config.toml
norm_place = "pre"
attn_scale = 0.0884
schedule = "wsd"
decay_fraction = 1.0
decay_shape = "pow"
final_lr_fraction = 0.05
doc_mask = true
Each number is 128 + 24 x the weight over its row's rms, rounded and kept within 0 to 255. Layers, rows and columns count from 0. Numbers have three digits each. The size before them is the row's rms in percent of the matrix's.

# layer 4 MLP down (transposed), 1024x384, rms 0.0884, rows 551-644, columns 48-95
100:128125115088108152156159136099132116133156134126117136129141181096174138121139113140153142106136138158156087120129138150128125110156101129134119
095:147165141119118125128133133124158158131148134136108122149156119111117147149140114101129111130125092127143152089125121148123112100125092145129071
102:109129153168144106114152098134131122149115140163166139113102135104171163130153147149144185133126105125116118143060127129157125126088094118144142
104:121158120112166141089130078158155148129100114122100163122106131121114142167120106126097126129158115156115163165098116111137134120133121141159141
107:125113153139129102097137134095137142104106140131156121150096149100126126149119171081104106122124078098096136120113083102124079102154128145179102
109:071131140091132125132185080149081121150130120129116134120094149119129119121158137157103112117080114161105130138110125151141150116142172101104108
098:118122135116128125163115121163125113134124116126099140100127105131145098151132127124186147111101125117119141084168063162108136163170088116079091
096:127120099135122097140087103105125118131096143143161175136103110139141174116104124120090132095143128127087142098199112097143160162148131125163135
101:122105116138087145125106113150106075156127139163110166088172157118065139093152105118104115135161114110122113147106130138150161166140135148103144
098:098113107157120099141124137120108123111135136103167120085142134128149137146151078147122134116078103146101079095113134107157125134118105150106150
096:168114144107146123117164126160149148111140122154142130160126124115141096089098107130137119108147116109105129148167170108150117128153105112120121
098:145120112086123144143126109120136148144120122125140179144100096084137125163107148113130166133115114136121100109133132126119178081127131159095129
103:117156122148138134143131083136151099153122110114128124177097117123098129129111137132132148124101103121165106114107146111157128138126114150069150
101:122092119136141083104130122175134133130114146117124111124139145117152125118122133162105111127153131107133154152152114088125154129110140135123135
067:143107108103158115139143110099157124113127117139106111101148159150149118136184121136144119118142115153127132096135104112153160134180116113131108
106:122134131157140131152161124116129156108105158131182092152090107161117182134144109123141140069076173134131141116142102178123162094160097099119149
100:152131159136136194119156122121160131113111120141114143121134116133114144079120155160148097101126125122120159097105103157133138102124116131101148
100:171120105138148100094146108134109149125155148123099155109127154113129124112117115171127119122128145128176117093130134138119126158120168115140122
092:102134122095110078153124101102161101118177107124117083149109168149145162144115135149150152136139133113149134122141101156185117138128136113095105
099:105130137119124102133090124110164135146077127122114109142128120130123132143134119096150142153178152139111165128107091140141126116143134161174108
090:169161098105125093150163118145116135125141176173168120099113165147120135133131145127127153126166095133150132129109143118111146149119154119112116
106:125113118160113108099115118114129116128182142154098125132172138181162134096129140122126162158124118116164153150147108154166180170131112107138166
103:137144112096108117128163147132117127169171097118119084132113129117135119090135116143136118185140139108124129157138139137095089139173158132101129
095:144147137132131111146110159120115151126153125094156124159145117129090131129133117108159108145136154155111103146141187133129103103130135114101095
101:107137103122138129108105115114091146168089132101092152121114095132085175108093130106118086109098164141115157145093146176082089107134148114169137
100:110103094173116115169117128102121144110135129100122118138114134135129093091106128154118119125163097157113152116129139107140137169112115106110156
094:103138094112118134147129117114112125111125091103129117138117105096146161121108148139151177101119117164100124150107129123117066148158153129101139
091:171139146108105181140129087148175136128103121108177112129121113184154084089131079109160133127134119088103178121136143167134126129117117112136158
094:142116097148132136101135136124166088115140093135168119136113145097106124153125143133112140136098136110111174079093170174119127110136110161110109
103:118074139146164108172126150146103141108130158150106131130129104143114124122153151126135134138111116176116120136142145127133134119140153126083095
102:154137132147063104157110115088118145149151122103113092150162127113159167135098151129182120108151156119130113121149132149133080121158120104156112
098:133106122118134129129108130130099122116150115126136154131162124084136147135134132164132135068126142111118121100130132174132189114129128135117128
104:144111156133155119111139175092095141100166141126123137165087109111153079119155137117096126140140129147130163098112114134148138087108138137131137
100:126095093156168138139144160146133113175183145154131097075134143109111144129151107162100136133087123102123155079102148130128123081154101145145164
098:123147162149103098077123134164141125188119108134093119149072115112144097104099119128155095140169101144146127116100106107158092182099121134145115
104:140140136169090120112118150107164141099165119128072161141190111103142136138102113108098122153096115155154110136136172104071118096128145113100112
101:111125126127122093127100130125135129122150100095129144117100180152134129123121139138129137127145102149131147095104123171114168142127122114118132
095:076136103135178116109090120111112156087140139104166122159116148135146139136118148153096118090129101125111151150130113166132154122098153154093124
097:130125095117090092112142121132138146088141130169094150161091121176137089100139123149138097085107085166179162142113103162117106123137133129136161
096:149136140153140128159114117135100102123109138146127118136103114128085085140082122116124091122138114121112145141159117170118061160119080186163127
100:132121115146137113161124171122167116129137134149146152162139086101142135122100108108122158096142091128103086138106101130100128144101161101122170
099:136117097161111121095135159139145091112119137155097116158149130149160115144090121119117135177112104094097161105110141125131099121149120123153183
097:142148117137177129149128135105132099135135143117159151109095110147124098143116129128104105147115093136109084153112126141160147127100146143128162
094:106150118172111078176125078087127112169134073149138145148130140091146103133121125152118133100127115115141026139094102116105121162112144162131125
107:125092120112130119146113158125122126121137091119089149161141098130130076123117125143149119155126119089130146140147124134132126144137119110140110
103:158129132159137099145136147174118131117153113170141122153094136167118095155104144076111089116163112129093146182135111140134154177137126112140100
095:092078124129136122123154098106114142117172129145166066179153137110183143201086131140146120117142146123118136077107118118115183174149107149124114
098:124154128085120128150129121144085108066134122084106155129143123141093146097108171077098076116101122164144099116103135119140140146128110172119082
102:137134142119126160169141133113100134120146138180142165153128121151145161154146153125126121175157152166134140104112090136099131131159101143128130
096:093118138148126114108128132153114080140157145132106103091107113124154156169138142121103151125087134119104119091118101108131148121090163151078123
104:095074168172142167113099094096126134116109136121166131125066091167137131131100118107153114100135118138139120117152093117097119136068146093098149
104:136116131137147126160135122139139154087167125099119117126107143125149147087118161067122097119133126155169164141103130149086157141123125097129141
099:119109134132094133107124120129167132173142127129153120105118140151151152146166140149148118100175155137162136094117153140088162157131127160120101
103:139111147123138147146137120140144147172141115188128133176072110167153107120127146119127101141141138156102147157132091106121114090090136092138123
106:116069146125166135131198159129139148134127106149131128168108146157136106144128134148105117149114107158141089123142169137112151141119129140101117
101:115174097105118126104117142110110126155194126139076118109095148127126077115139101100111137183137131144138118108148133140123156122104128117167077
100:119060156080110125135107124117112091119097094096146141124122133145143148145170133125115110124111186144132153119143177101165081119128120109196167
096:120111133151156135162113145188156138101109168095127131171141122131131154155129149148139158116110155142128131155123136159117159198112093143142118
104:099123088173110104171129137122161164093138084082178156092118118147112127113124135119124108127154139142142134098122115117132129138136158121142144
099:132153164110126188121102101128099108112125146105065137125113141115118149152123123150121111117116146123117094112132144111129145126127116132128115
103:127090120080159101129086134124121123132145163141143141140116122105142131142141161109095139161151134121145100115135100128082152087115130122088110
097:096140153153133121145137172123120148111164149115131109126145073147104135117108149104136115130109137112112088107129144146102139182115133107112154
105:122127153132134118157118145104115134113135099087134117132156149115092121166099164133158159139145152142114147104085128164143098114166110140166119
102:130150132108094094159142184160143131155147106112115136150099157122172093173120132127099087160142102123136105120159099139158158109144147113151105
099:133142109149100136132158140136128125083123135103111163114129138125138125071117082148081147117125124112159165152143144129118126153147126089123125
098:112134147164106122107123119107138103136164151133143129149136159115121108147146142147117102132151125078120111148162073103125118163091124151128122
096:065138177084117125120145171102104162142118117121137128112139127099138150108143079124143094082119122113124124125134121087161086107098106120139120
097:124141124160123165135110085115102129106112124132130109110128142120142143106130171102171087157104132092135121111101100111135108189070133176175151
101:130125061144122170102119137107098087132167135136156135120109154124151151122092101140098138150142166109139128072145139099097125131088147125135139
098:119111122161099143142110141087136147110117122170085132139167117146090118129102125138137173111160165112140134099133131122110095126119135133163163
112:101102091171111140153069111153118123085166165183176150136132150124168145126108101127142115138128122120136115081122134100094122095149139117151160
099:213127153105114133147168105097125076138121092137118133139101162117089153119182120159128146151152138105113149084121111161109123125147119152089131
097:140079182135124105175110106093100142154097119116137115159105082137109101113136096139094139172136155157128158166133144178164147156127136124129108
105:127117131179128136126108075165117122113105118099187104098142157146098120151083134128180122140175145121160141102121107153148125122129110092132149
102:128119127114117130109175112153162149143102139097144135148116116129143126090133109132126152115103118126127117134134124162093096149083115094146080
096:092119134114129144158123141122089142104128109108131072165138133130148109103097127125112147116115139129110134137089120111152096118105140097140138
087:110157113049095153137120179156133078137112140120148130129163133096143172122142113132117160075150154166117112095172116137124121144112118085173169
105:147123137146113088131178100153079114159147118130126178181121113114108075162142128168171173112114172052138078098125125119154123172104116118116132
100:139106107124121105107149097173109130161151115131102184105110151136130093139139074136093139102130137137130108111134104141120118139181153138146146
099:114139139093168161142145192093143124132119178129141157162110151143140095134130123126108128136129100141152091108154118131124103161146093140149109
107:137126109127137085165086103174108129123159130104126180129082107120128109139135123077115133103150118183132148119178082126097122140136100093137132
115:094133111136108138164112135130130125086124091116158148133146103127122131120134155159145178147132105124137114138127091121137113162114126162141156
101:122133170139142123145103172153113128144137129124138098109159118131138146146145115127137081134109124109090118136139138103129100139134118161117099
099:117133125123104095123127165120171126093180165126155102088127130133146106120156124152092136160126164124120140132125125086161170112143119124133179
090:142144106121128172120125117159143119115128124134119138122166110110105109158132146156165195131159138132127147117131108159115158101133125137122106
103:132116096155149154122105109128103132129099121159070187169113126162138121125096138168095114179105129134136094158095135131137103113149140138140127
091:181104132133145178117143106158180128137139136131140134066109124132156109116109083095133105153073122126111144122117101104118102134173120151101117
108:158128131105138137120138102102155120159111125122115156192107124142134103102136108146103092165108122142132134139124151141137137144157086106106144
100:163108130096121118104159083116123125101150147156110152138162129110139101126120121146127084148119095114126132100163115123105116135156153124101110
101:148134129128129151100138153151123157123142154104180157141126126092145110107100094105143134163109097117109135154120181120081139125114093100091135
098:104084104140131128129144148117141182108107101113099147094161116172138123158088138117112096155086122147136116106115153119122128193081164158088112
101:114128162099140146101106112127142122094175088146169139121116128134147101126144123151128146118142111125124097140139139112073126102127132119106119
102:073113165128142103086110147160124147112059110166098140107118123134127135138121164139158084185103112103121096161161111148134111160123146149112104
108:154062089127135121095151130121092132128165131131138162094144163099121156133136125105093192155129109157094141130113124114174142109126140102147138
# layer 4 MLP gate, 1024x384, rms 0.147, rows 552-645, columns 48-95
097:145108144132107121168122155132180122203121126112149093172147163119093103141136091105121136112118162079105152144127128156136101120126110088143138
105:136163146102144118102110137141135115143108090117105108080118142117125140156147106115149153124122106132150093095144147155173168138109152171096159
104:145108157155141082133117076126145161151117129157133125153119113123175119101128141122139140132129123137156157138130117074133159153163154122128104
109:132118139131160119116102115112132150133156133107128126149092146148114099112136128120134108076141144128098127141156070120139138102098151115152150
122:117183126101090113125180066126070093102114118052121132120131125132111136141156146134146082117063153125094121159137112123133151145125139161117117
102:129104128156166098125103126148122107126114098114097102159132128122175138141093161120116151125123109112112109145088139110183175114134142106127119
090:130118140108169147162121160121139128140086097132124125108171136112091098138127129097130099117095167147164106103111162158139111131170147146098111
102:110127144127124103136088145087119129144065122112159137143134113111157089142115106161135125157117128144135115148097147088124153134092120106124159
091:128128133139160117167118099130105117110169098085115136165194142132126154113143111146106137133124132125117135134090160125156152125139108128202122
109:112161114096146145094107139132135126180157159094115119103113124089094115128140090152133135143132091144116146165121153165125084170117140137107131
098:123129109092136102133140129144102120143137146128164149103178155177136105143108113136141120112107143148134129134119140180115148106133129166123146
107:129149130055122165081133142091158114153127125057168093126155127140123149123080126072111168110139145158113077154123139085130130121125072153121127
106:149132137120162160154077154160117098108104111115123112123137122127102155160113121146134102116152119142128102153136124148139117183157103140148117
069:088132104129117117107155104103131133114146155145119123085131137175116141118135109145166128113106139116113130150154122136095116135136107137085129
103:161159109162128127117169174141175114124138157120123140131124142122120137085125144107126139126159146132103091119132159177148160080084086097114116
097:159113135133151134139122096139123079152106103134137140076137122118119121143177149141133136092145155090139139147131132114105145171146100092083111
094:133110144068156111161141130107110132119139169130143107112149143165129114136122112101123110130114138129145117126104147141167155163111145156110126
089:123117152153153147105131131168112142109147125101132133131169129126121124116157139112157099117121141135121101111086093129125106147104119085067152
102:148080136132121160091123156119153132128090108114157179133103108096136120106140135134123142111107111135122123150124157097143174131091120164123154
087:154175101154154143139174143167115082152129084120138099111115134123148099154144133090116099133175157105060109169105164128087128088097144162175163
118:092136172176100146120111129133078138127102127148098130131151098188125089137109117121139141168146103146142183132106132107185131182109141090124177
106:139132137136113146138128124104126128144113147127152107095138127100094123120126122131133123157132136134114092082113133113129124117186154135162120
090:150131115097077077140099149107101129148146141108131122179128130155176142114074138189087130110159114146079123110128167114106132101125129131149130
106:123125121145098123125140134153137136122135095112095119056152131123119116113103138154155136095117137170162112123131158095110175134166085112126134
105:140118112113136188110147126130125156134160194147101170134120127157093122129102123131108095123115143122133104116140142123146106127139145104147116
091:142103120103100164137134154120120126153123106075104109134156106188123094089127152093149093060113111106122112155101119127111097136117168172093114
097:111161154143151095106112115120157149104143106124145107079114120135111081120123119116161155135130136154092117175140122140119153103094135101105140
098:120147110091099169129122117123140153080129137143155103168099092129101118126094140135111110137137113145138143167099113111092125114134128142133152
097:145136146139100148035145152116142127157155116099162151180120141164125159121147125122170158141163098128169142105134095142119126136178124140137134
101:157147158130093146100127132068168140102135130083126084136149085115116135120141159101146098166115141145119120102095131143145137157155122126107170
102:115105134119126146112065133130106142151079137179151146125151122090084142148156134162078097135161167096082109137130140128175149140118105156066131
104:139147151094133142135104124110121147114117123084190160126167135141133159117159143150156126143119099087131118129085146130151146123116100152112120
101:156140149123102156104159110090138156114122103142124152138151138131125120141063109120117129137118155162131146142132060129104118157112119126102141
104:108118097136142133117138148116100178120110142161186111080124115155132101135114074107159124118173082100154117126112146125120143087121061122137126
106:122113113192148112078153098103101141151128093148144121176146126142130199125149110081138133124102095149117172143135112104141150146110138095167171
104:100126128151097131110116076162107123162109132145131128112154096125112154126128122122136117135145101119131109166149114142108114129135139076097113
095:131112143103151167142116133115165087117105107127174132143158144110137155131094136106164133138161099133136100127114107168148124146110099116141167
093:128137095143122139157167126114122145162096128129112119125106128094127141104137155175132179109141090117127112151103110120141109122128117106144145
104:083136124130175158144143151131136197089144095092095140163125152096115128136122138128110132109105136111089170118168101141157160124127107134127118
094:139112132152123111141172123116159157150125136153094162173124090176086113108147118111148187130128095170146148145178115153076153168106124122119165
101:112158130137174133106108092129115095121123087128126134125135158131166123145120107135136104143114075136107176107075148135163112099139128141108106
089:087149114128115115120118089138122147126158158137147152111122136088139150104126140156150169130114140122078145143100108113105175146137117109167120
090:170113132127081108088144151152139138132163156133117131146141154126150140162144121107101144103130081117147116098129111151074152146119146099103113
106:131145145136144127112147141110092097114104119106103128140148146154131108112150147114123173127109144145134146136117131117119120119088158133136148
098:122108152164121126090165097159118096148122113103118097124106122141141159148093146097115110082118084109130113106147134154092106123136164114134158
093:104106159138110073117151109080140146134123120140093128130089128090138091159094137100124136128149145115115136101137146166128096152142105158131174
096:133161124099140144130147083149165132170128138097147107121134119118137152115193095164169104093121133154080140125137098149104160099100115164077091
107:125160079123118132148122124184139141140147160144163120177145127130099092091112163110098149140109127125084147136138131115135133135124181136093128
096:078147145145156166118080121157137134146142107099085142084122165108100089164143123159141114109126155129146135132137162127160127070133145121128124
101:115134160129163117114116112124160095125094159153112118173185109188164130141110134164163102150108110107146125102119137081114154162130085118145128
103:120097076132141147106105147180133113111132102129115120106106157080148138137133096119118149117122160132157139120124129124149116126148180122150114
100:133134131161136183122107122077087169137099140130123140105112130143108139153152139148121115102117138105116154105076147184141141117133138125128149
092:130168123148135119142104118092116108099140124095133181092112136141131135132095148104120127128089095156110096125094190168120148122144102182144171
103:103139137109136140192132098094130116110126130125095104156141142128158139101142083129140098106116121175138133096150127152152166122091128139110113
100:134066132098161163150137145109116130085159181094109114120141121126141105125124165140130139104138078171142183146138139164151101107153120133127196
102:103151147143129150108156173142155117125117071126134122155100115126168066123151138136101158132128160132153123097155136109142096129183106125161141
102:113116123157168101145137162103129141082112159139135121105104149180116106125166085112090121128143105146135140117152098157093153124148105170092123
109:121127166131071110127128133135112129150096160128135163097141111127122153088107083156121108112154166103160119120194111112091137153150133082123159
103:124174064148108139153139154116123105097132172092139162139142120129128095156102116106162116159114124110120151171148098129089152147131124132123101
108:111124135103130140111118159120087107163148140109138133137123105112137134150143149140158082100149092168152081147129116111138156143126135165137146
094:107114130129108097094149146119126077133131108092091119137157161118129144141142157098134108122130102147129119094111083126114205158161107162140122
112:150129108142128150151151099062133130126138167070133175115150145125109114145101078136137155162104123076191124140134124123165104147092102134108092
102:170126109104119152129114120135112160123108088126152116161113183115121137159131147150116140133100144178122189139113124143166125132105137101175164
096:139112111109149143102136152162073132108108110106111154110081123123131137143143163101158080149152104084140127106128102167196111140121087104123133
096:158119144109130093132130123136125139109132122119113133140106109123127114124167170091114137106121115189128121117148101145166113112132105120100134
096:142126122094115147118147150101161146102147168158164115174129128129092141120134155139183178120142110160137135109092115141097150158146105100073145
100:106111130086141163159163143133157105125155123139092143129159104131063128151150145145156089139108116129134133128142144140143129167113150101134159
096:123098177125125140085101090156145114116154109147099121145142147143151160093087079108130149142142155102120110125098120155142138118129111154121155
095:137140148147143102148141111124103174131109118088125133118128151140101161142156103118118105115147129150128149132110129146120141163079118110136131
103:148084140135139111150093130144140130115156141135147139119133119170123113126135151123127133149141165144117101131096164114154103129150113081145093
100:102118150096124164124136143129113110112148113106127116112118114133140158151101112094109122116135136158111112139070176162180139076141148077115163
101:133130153077117119144132128104101140128157103137115125174133089126119108127106122129100154149141164105129136128136110142162114174137153146145130
095:087125086102177112144135168131144156130158157097104087109093111115120089102103124117161138134119097110161090139135147176211114088108129113107163
110:118154089102111141114141142147131144130126105109120120129173187125135140127081081127132121112139141146129174146125130144114154118112144139105108
098:090126111132097186147124082152088125115166112125109133092128145111122156144145174182127088146141108129122124110147147148119164129121105119197173
080:100164177169151141112133101132123163131158121133179118100113151089093137127128150141139127078106100180124109122145106128080141184143123144113121
112:088131148137139125147094137094113091163148118103104167147133170103131125094128123112120181128122146130132129101140138151148123181138136166157172
099:174132105126150150110114131133114123064082129115082121148123114136088145116131140161087143121095123119142129135153124126140170153118067129171097
105:110118128131117133174135169072153124105123150139163136127132084128131131126119136109135150107139135095184139155127147145120167113083149112134133
102:138125070113104131106114103134112152141124112132108123141138125142140127118158155117107116179143114127108128115078144133153065152128142144106122
104:099150117100158131155172142163088169109143132174096118128129104170124147144141109108101165132103123118174111155151142087136123146132174133153112
092:106142150129080102127159139154137106118150077152140170122156083119119124187105158139118113162167102107126140114147114132134143154146151133176146
104:126127165163122119095139117125117141088090149116103136091155129155132154109124114142042125138137156153129137136110161135130120157151136112158129
086:081127126141124114140134152130129134097133115153147138143118086126136139124143084152109138120149126128125157130154126082128139143138117080101121
100:132118151103154098170142146110118153175077140096091119120107147087120168126158154164149148116108135099121103104147151135142157119086083124128148
089:130117148072112113108144086187113160126107131110102144083152160168160129159134137089093094149161151128157127125160093188132166126100180109123145
104:127138086128122105161126119161107130129134130149136092102155159172168113130152127081208121158147132068148149144171134117126122116140153114165157
112:131085155131160109148142170091120102156068175120090113114135162137115141138098145131132187084131143082128139111078107132137157105104110153108098
101:101145067127072132141132137161108097132134190108173198164109140125147142153107119110115117140094128111085127141086169151170165103128122114108114
095:115159165163147174093091126126123123104152151088138152170116133112082123083147127102195150155121142107110109136138087178118106133107094136125114
099:132098123126143159166094119125092125140164145140127133069122149145135090122100098105124178117145159121149131137109130132143120133148157129124138
106:148150107149142138113130101152098128169125157109113126141116100108103137094120114150163113118139159180139103152121160152081095158128139137095140
108:141151146100146082142109152104095154098109134113144076112120137145130088143187099112142088128136159107139113079138110089111157152090073123126147
081:120102132104131141144123118171092178159131120122166104190153121137105111155154127102126130129125150124120096121124134175175136128124151123112115
# layer 4 MLP up, 1024x384, rms 0.154, rows 552-645, columns 48-95
092:087159143113123131140081164112112121117158132106153145143110139146130147088141142119099115129109140118169102127116125113130164116133133122105130
104:148097106095159125107174129116112127121125144114140099102151095132091172122124133127183169099146115151152163117187078126117146118138103142113179
103:120109132163134091123137127102087111162142161099112149124130141126139117126118136144130084112137153175118110123173129129122141112143165138088158
109:165123153127119130184077120160132107108121157122155164175125128135146142133100122114168143131134146112178110157136116145090079125137154143156148
123:156161112085088125142115140145127110131143130123145134102137120130129131112132128163117138096073123084155104114143110126149164142158137157140169
102:115132089111156128128077105120133114126127116179155136157102122127149132090133137127123108149158116157137089161125113155114081125135116157137161
090:121121176136173142133085146109177136144126107103079118098156123091092127127180179079158073132100126152149120122042164128135105128156139134135126
100:090083165141150126144161156121129104149112143095115085144099117076102117128092160148158139146137151127103109161146165177148105084154095113159118
097:127129125092139120140132119150113159139113082151097141154115134144101151116124121172140168113155120141140151153149143130093165179135137121138126
103:078181106168110121129095109134081108140143112112105149127120162115142091146135142121131136137120180170113130134149154131170150141106160159118143
102:102140114112129139098157115158157096115103133108114129109160145161139135079124125119122105142112130121160146122080105168135097136122127118144115
105:142095175094107091180134146093159108110121117154083110118125114157127098135164139125106128113146182167118147119115139157131117134135136064150120
102:129115118115124104106112117140172144165094152150118145134129150135113135110111151156187133112145128125112109100110109147139111087120169104145136
062:173133125097164132117111142177145170101142076094100130168149170059167082150126113154134124154163123159136151090100092098104153111119156149133124
103:138148095162129117136136144130155092102156116126107138123134134095067107108090145132111100136155138124118125126134125150126183090098082107120139
100:161123115161134105102110131137151137121117151145148109133123094128139127140110082109113119106127120141146091162089167096139132163110128131125080
101:128134142142145144142147128178096110164166113100130151159091090131081185153162143133132140116109137092113177155121117124115149137134082129155141
094:114154167181110101120136105173137137120104114111152134112133109091148126135101118086139148089135112141158110141138119098119151113150121140159168
102:125100168158109142147155096130123130144154135077142181136101088099141171123145126084144118084109128116126135149120152159138093108150146119146107
091:117111106096106104160112163133152116108108138078108138150151125122161133095107122119140167155118100099123156104167100109182125150139119105115120
116:136166129095118144126139135127147137096122111156133129139125088131159091070153127140140126095146102118148156101123100105186088130173100125118124
106:100157117139104126110110143144102124156135109166126139124107131155187147156150129159128159119100161139115106128144122117136115149092129128093123
096:145116098111116129133120140124103116137139125138127150149140149141112140132115102138105140106173141122138095081133115133131116109127129136137119
098:092134117127089140135140113120138087138113120171121148144098141110128126106130100152138141120104107164107093090106128113146107165108098112094131
105:093141153143170106102142101128105128110157111116100131101148159136137123146165126072132166112130123089114142155089108071163101147091127098134130
090:094090153148151133116109149163132117085147110126144156098133120139115131103157182110131121129109154122120147106130136117121170118105155168158122
091:110141126121175117128151146154077122152115096137096171144167088167111146091140092156167106113131171139117109082151077155121132106133138116142120
094:130094188158081133127171135120141130103121133140115156114145129136133126148138110124150109103127135131130094120182137111159140152101117104135116
103:143158174140101123135127095091154153140143142159155140167128123128093096081152112112135118169110098117149146134157150142111139116132130129131102
101:138122128100154146108126125133109136126077107133128147147114118114116129111104125092118125141165152140093154149128152134119143129163147134137131
092:115106126124100143149135115129127147136125097135111089118143083140097102134104123109118092168165159130098156104126152151150124131139148100121131
105:104141118157118170124122135164147156110130165182130082140141121071122148130106166110135110139126098125136155103109115147153106142140139086171112
103:112171167117105115125123176120131112141125136107136098122118132122107125109138113104142102106141103135113097160113081139123119165128140105100130
101:149105095131132079124120149173113105115136116156096137126153118126111166116162118105122144146131148124161145119106128166136124136092134105138147
099:157129099162145095077136129144145119125123118119138119149116160121163112119166160120109134175115117145103156109099163098141098129119157103116137
102:155135127076128143144121116091159129144136104107133151129105123112125121110151115148142152141103103134127116127088118086144137094165123104154131
095:149101157120098128162129175113167070146122094122161096113149092099120164136100151107158152145141086117101123108138093122154152147132110135128128
102:102102117112138176179104123115128113116110157105134084146155103101149139133148124128101134083148151089116147144105165149164169114120109150130110
109:125133107117153099105137186072125131161112100114098156121109117097119161090087100128152119111166158109138148106100102154167162108116113127115066
102:119171156097154117091080156154111125096135128076144124085112147142128149179158150149151132130161121178109196122111150158107150111133151157116093
104:115076151136095110139112099101162116144080162110157174100128118137099135110120134093132079106138125151160143143117153107153129078133163110128122
096:140098117097109138188105128119144139106114136114152169136119128124117096113140109127100125136133103137159144140138119157115103141109140184101117
093:100146098109207125138134160146138102087102138112118090123131138125085136123117109104197109151166166130113174129123134119152128101112119091163113
106:086162086163130159138096142121081111157110127133110172144151123073164113098149158143131156113146117125130092189102149129130139089140127135090095
100:099177146151151155146123124123139130123090127117147114146138091089129110133141152123079127138096099166122113134108126132106141117124168135184159
097:121142144106160109107147124120123143112135122123151149096129132104123150118131118090118120123133137162101131154069098122133124121125099171176108
091:147068123129158152112103144136111100156142140182119141143085118122119118144165091146176136135140106105105177124129116145137137131150084096111119
102:110105094146131101163161132122148166132147084157151107132153110116148120135128109155119130146117111074107097117119111139138109142108134150082092
097:159070156145146126122128101092108154117134108128154147106105142156114135103164127107137096177102099153138103176156111160110094151100117100117192
101:160088142143126124141115122153156155144159091109132131125118101087108108137130141131095099140118149138154110168072119162134089109151068126122118
098:172140076118152106111110106115164170115155152107079172086119131136152155136119148142151133137147133110136136131122112123126128140082094123160133
097:121120137091129106158155130147152127120105120140139083133125132156104091119171098188127128109145121131142082149156129082142126127143128113125165
089:135170118141077129099081136134135096121148080125104149169113125142156117124116133143137146115112119140104131126152178143144137120115121188156141
101:144080129142105161129095144146113147122105126120155163125067140123116126148125122120128162117137133115129136146138169103120126092097178103113093
099:112145102133088153121097156161158136124106120169148181096085130117093137118097124090120120167125147146139172124140105134082130141123127097129110
107:114131117131110175167146144155154137174073130138149108137144136141116085129100120125137105133136154157135089129128125131145111157166117147130175
097:093137077152103130139125123113097157124139140136149055159158108105096091140121104086107140127133086141135145114110112103110131113139116138101110
105:138089132129101124108174090153142103158093140136091098094140128106131121105108124102160144150108129101182123134139075107141140086101167111129130
104:160126076168100114099106186160140096115137100144114127140108182159110149106094137140128132117102147102121132163124085127104133122113108146109126
107:153145119119147121085107092102132138170163146141121151109147138116113184116129093132136147096151103096124134146137140122127117126133110149115147
097:127138134121135131109104104130166109112130121107158141113144180159109120150122122127118114150118133084121169139120115117113105153130119146101097
117:132189117103132143087155100114114068117104114102125124169118157132125131154087146154127155094136116116140133162164119136119139191168160148136117
102:138125123088123131142133108081105134122159144130125115108119141157164142113141088112155111088110107113124086135126104129114143116131122142076154
096:153130139108159157123116135153095125082131108103145160104135153118129111123168129171125062159102140122112147126147094121149163128113093107132132
091:145124118162124113130118148167121173140176125178085099128176124165156153175141061136099172121132132126130161163114160134146114146112171105124132
100:202158083095123154153153150119142114131144162154129116157134154153145125126137101120126173143123130140118108113116131153123140159094107105147139
100:176084177177113169171144155108140123148083125117124118139125119155102119146164064159161093100075140155124129107145147094138132127079153115113139
101:153151120146153128095126113144110137140095131160107123133125129141128118113130111096122098103155102160157150126120076203089108099113107091078103
098:114116132126121085168116091120106131106125179121116169082111167129129182121104141134058079129110089152124181126076118143129132139116127139120119
106:151112152137120130149117117156115096151142153124115121111119066182150163123148130132115117127132147148143107113158157097083146109144115099140133
100:110108159122132127159119116194154100121088148148125127124137129133096118106108118143136167141140114103153105102147137111101141121105143138140185
101:132158087087113111089123134141122142109139162089117140122116176112103105057136132156112107109095129121158109115143138091099144134120126109125085
098:102105140146157090111101151105155187132124145090135121139096090104143125120155109070108150134122142094127073151148135159178130133108120144086079
108:121093152120139115121121083111154109131130101127124092174132169185101156109120153095132112148122128127142116146138140131153088116152137144139119
096:137145144122144141113132112148105118105143132124132129151099144148148114115152149088167105112112148114121133137121111125108168066168136140115137
078:107093126067130131179149170154132118104119174107111082128149133142127132122108078080143109154111125141138138124104119130185158089145133138132124
109:085155158109132133145188134069105148114164075139126142095107131111175157123112126179117157149086148136106138123151158141135126144130127096126149
102:117182125108126167123132147084122085129073129124104112128111141097106130133083173139137154149097121131137089135121139094118132149138094092147156
102:126122144118124119076098106140160120140139146141130132147082139121132099083156153076154129110095144131110134151120138165160138125141142118123084
103:161105148108101155150078135126165153087154092132114123129101106138080162089159151131119171133110145132148124132130119152142132127098091126151131
107:156144136139143086136099087125150084122142105129162106093112150125133151124112129125163122146124146130135096117090135155137109120143096123132142
100:149125124104107141117139135087147080110152080170129153121110112146158125094100147119135110113154134132107107112141149165099129105136134158147154
110:159090176151143150124134119108100173141127154119151149119107090116115154138151091072105184144155085132173128110150152100161157137118154140121077
086:131101137136135139153181155116092119161164121117145115151155091158149132171092114079153090154149135119124087098126092127153099116130131165154088
104:111088143151137095137124124163148118129145149122129105135126133185124130137120126140094148135059085107133119153066131155130137163150111114125143
093:049124132082146112126160113150150095100169120147165152152119097080106129171168147138138125119187172106138097131135130102133092165138128140165125
105:129138129137151104101072166151148133153139096126163117143145113098138133090102118145106149104150047147123154147121104127118086093103157182127089
105:137115156134149122143174133129092115152082164110152084097084144182120134136142189133119135130132149126129137096120153134138138133083131116113131
103:093127125094144133187106133129153098122133092158136125145121098114181125095125123110126142110128137165141141114159133061106149121117119081076122
096:121152156139119145088128098100120101115144089171137115114089090099120102115124175142106153126095141080125110124102096096076149122185159142172133
100:126110136156166175118173134144123117117146113173151087132084131091129110065130102142076112141139141105147151136129081148154155097079124131133107
107:163117134100072182142135115178100090112099081117125110132180131150138149134095134160101139142140175115120135111156126138132117161146096102175125
101:123128118130139086101121129127091124145155130095113134158125129125116156160138099140119111131149089148110091093101119100131123142108097111140111
079:150088122114121112131151143141095153145088165140147146144137115143102109105127102121144167095100154114106128149132115121171111109154136135097128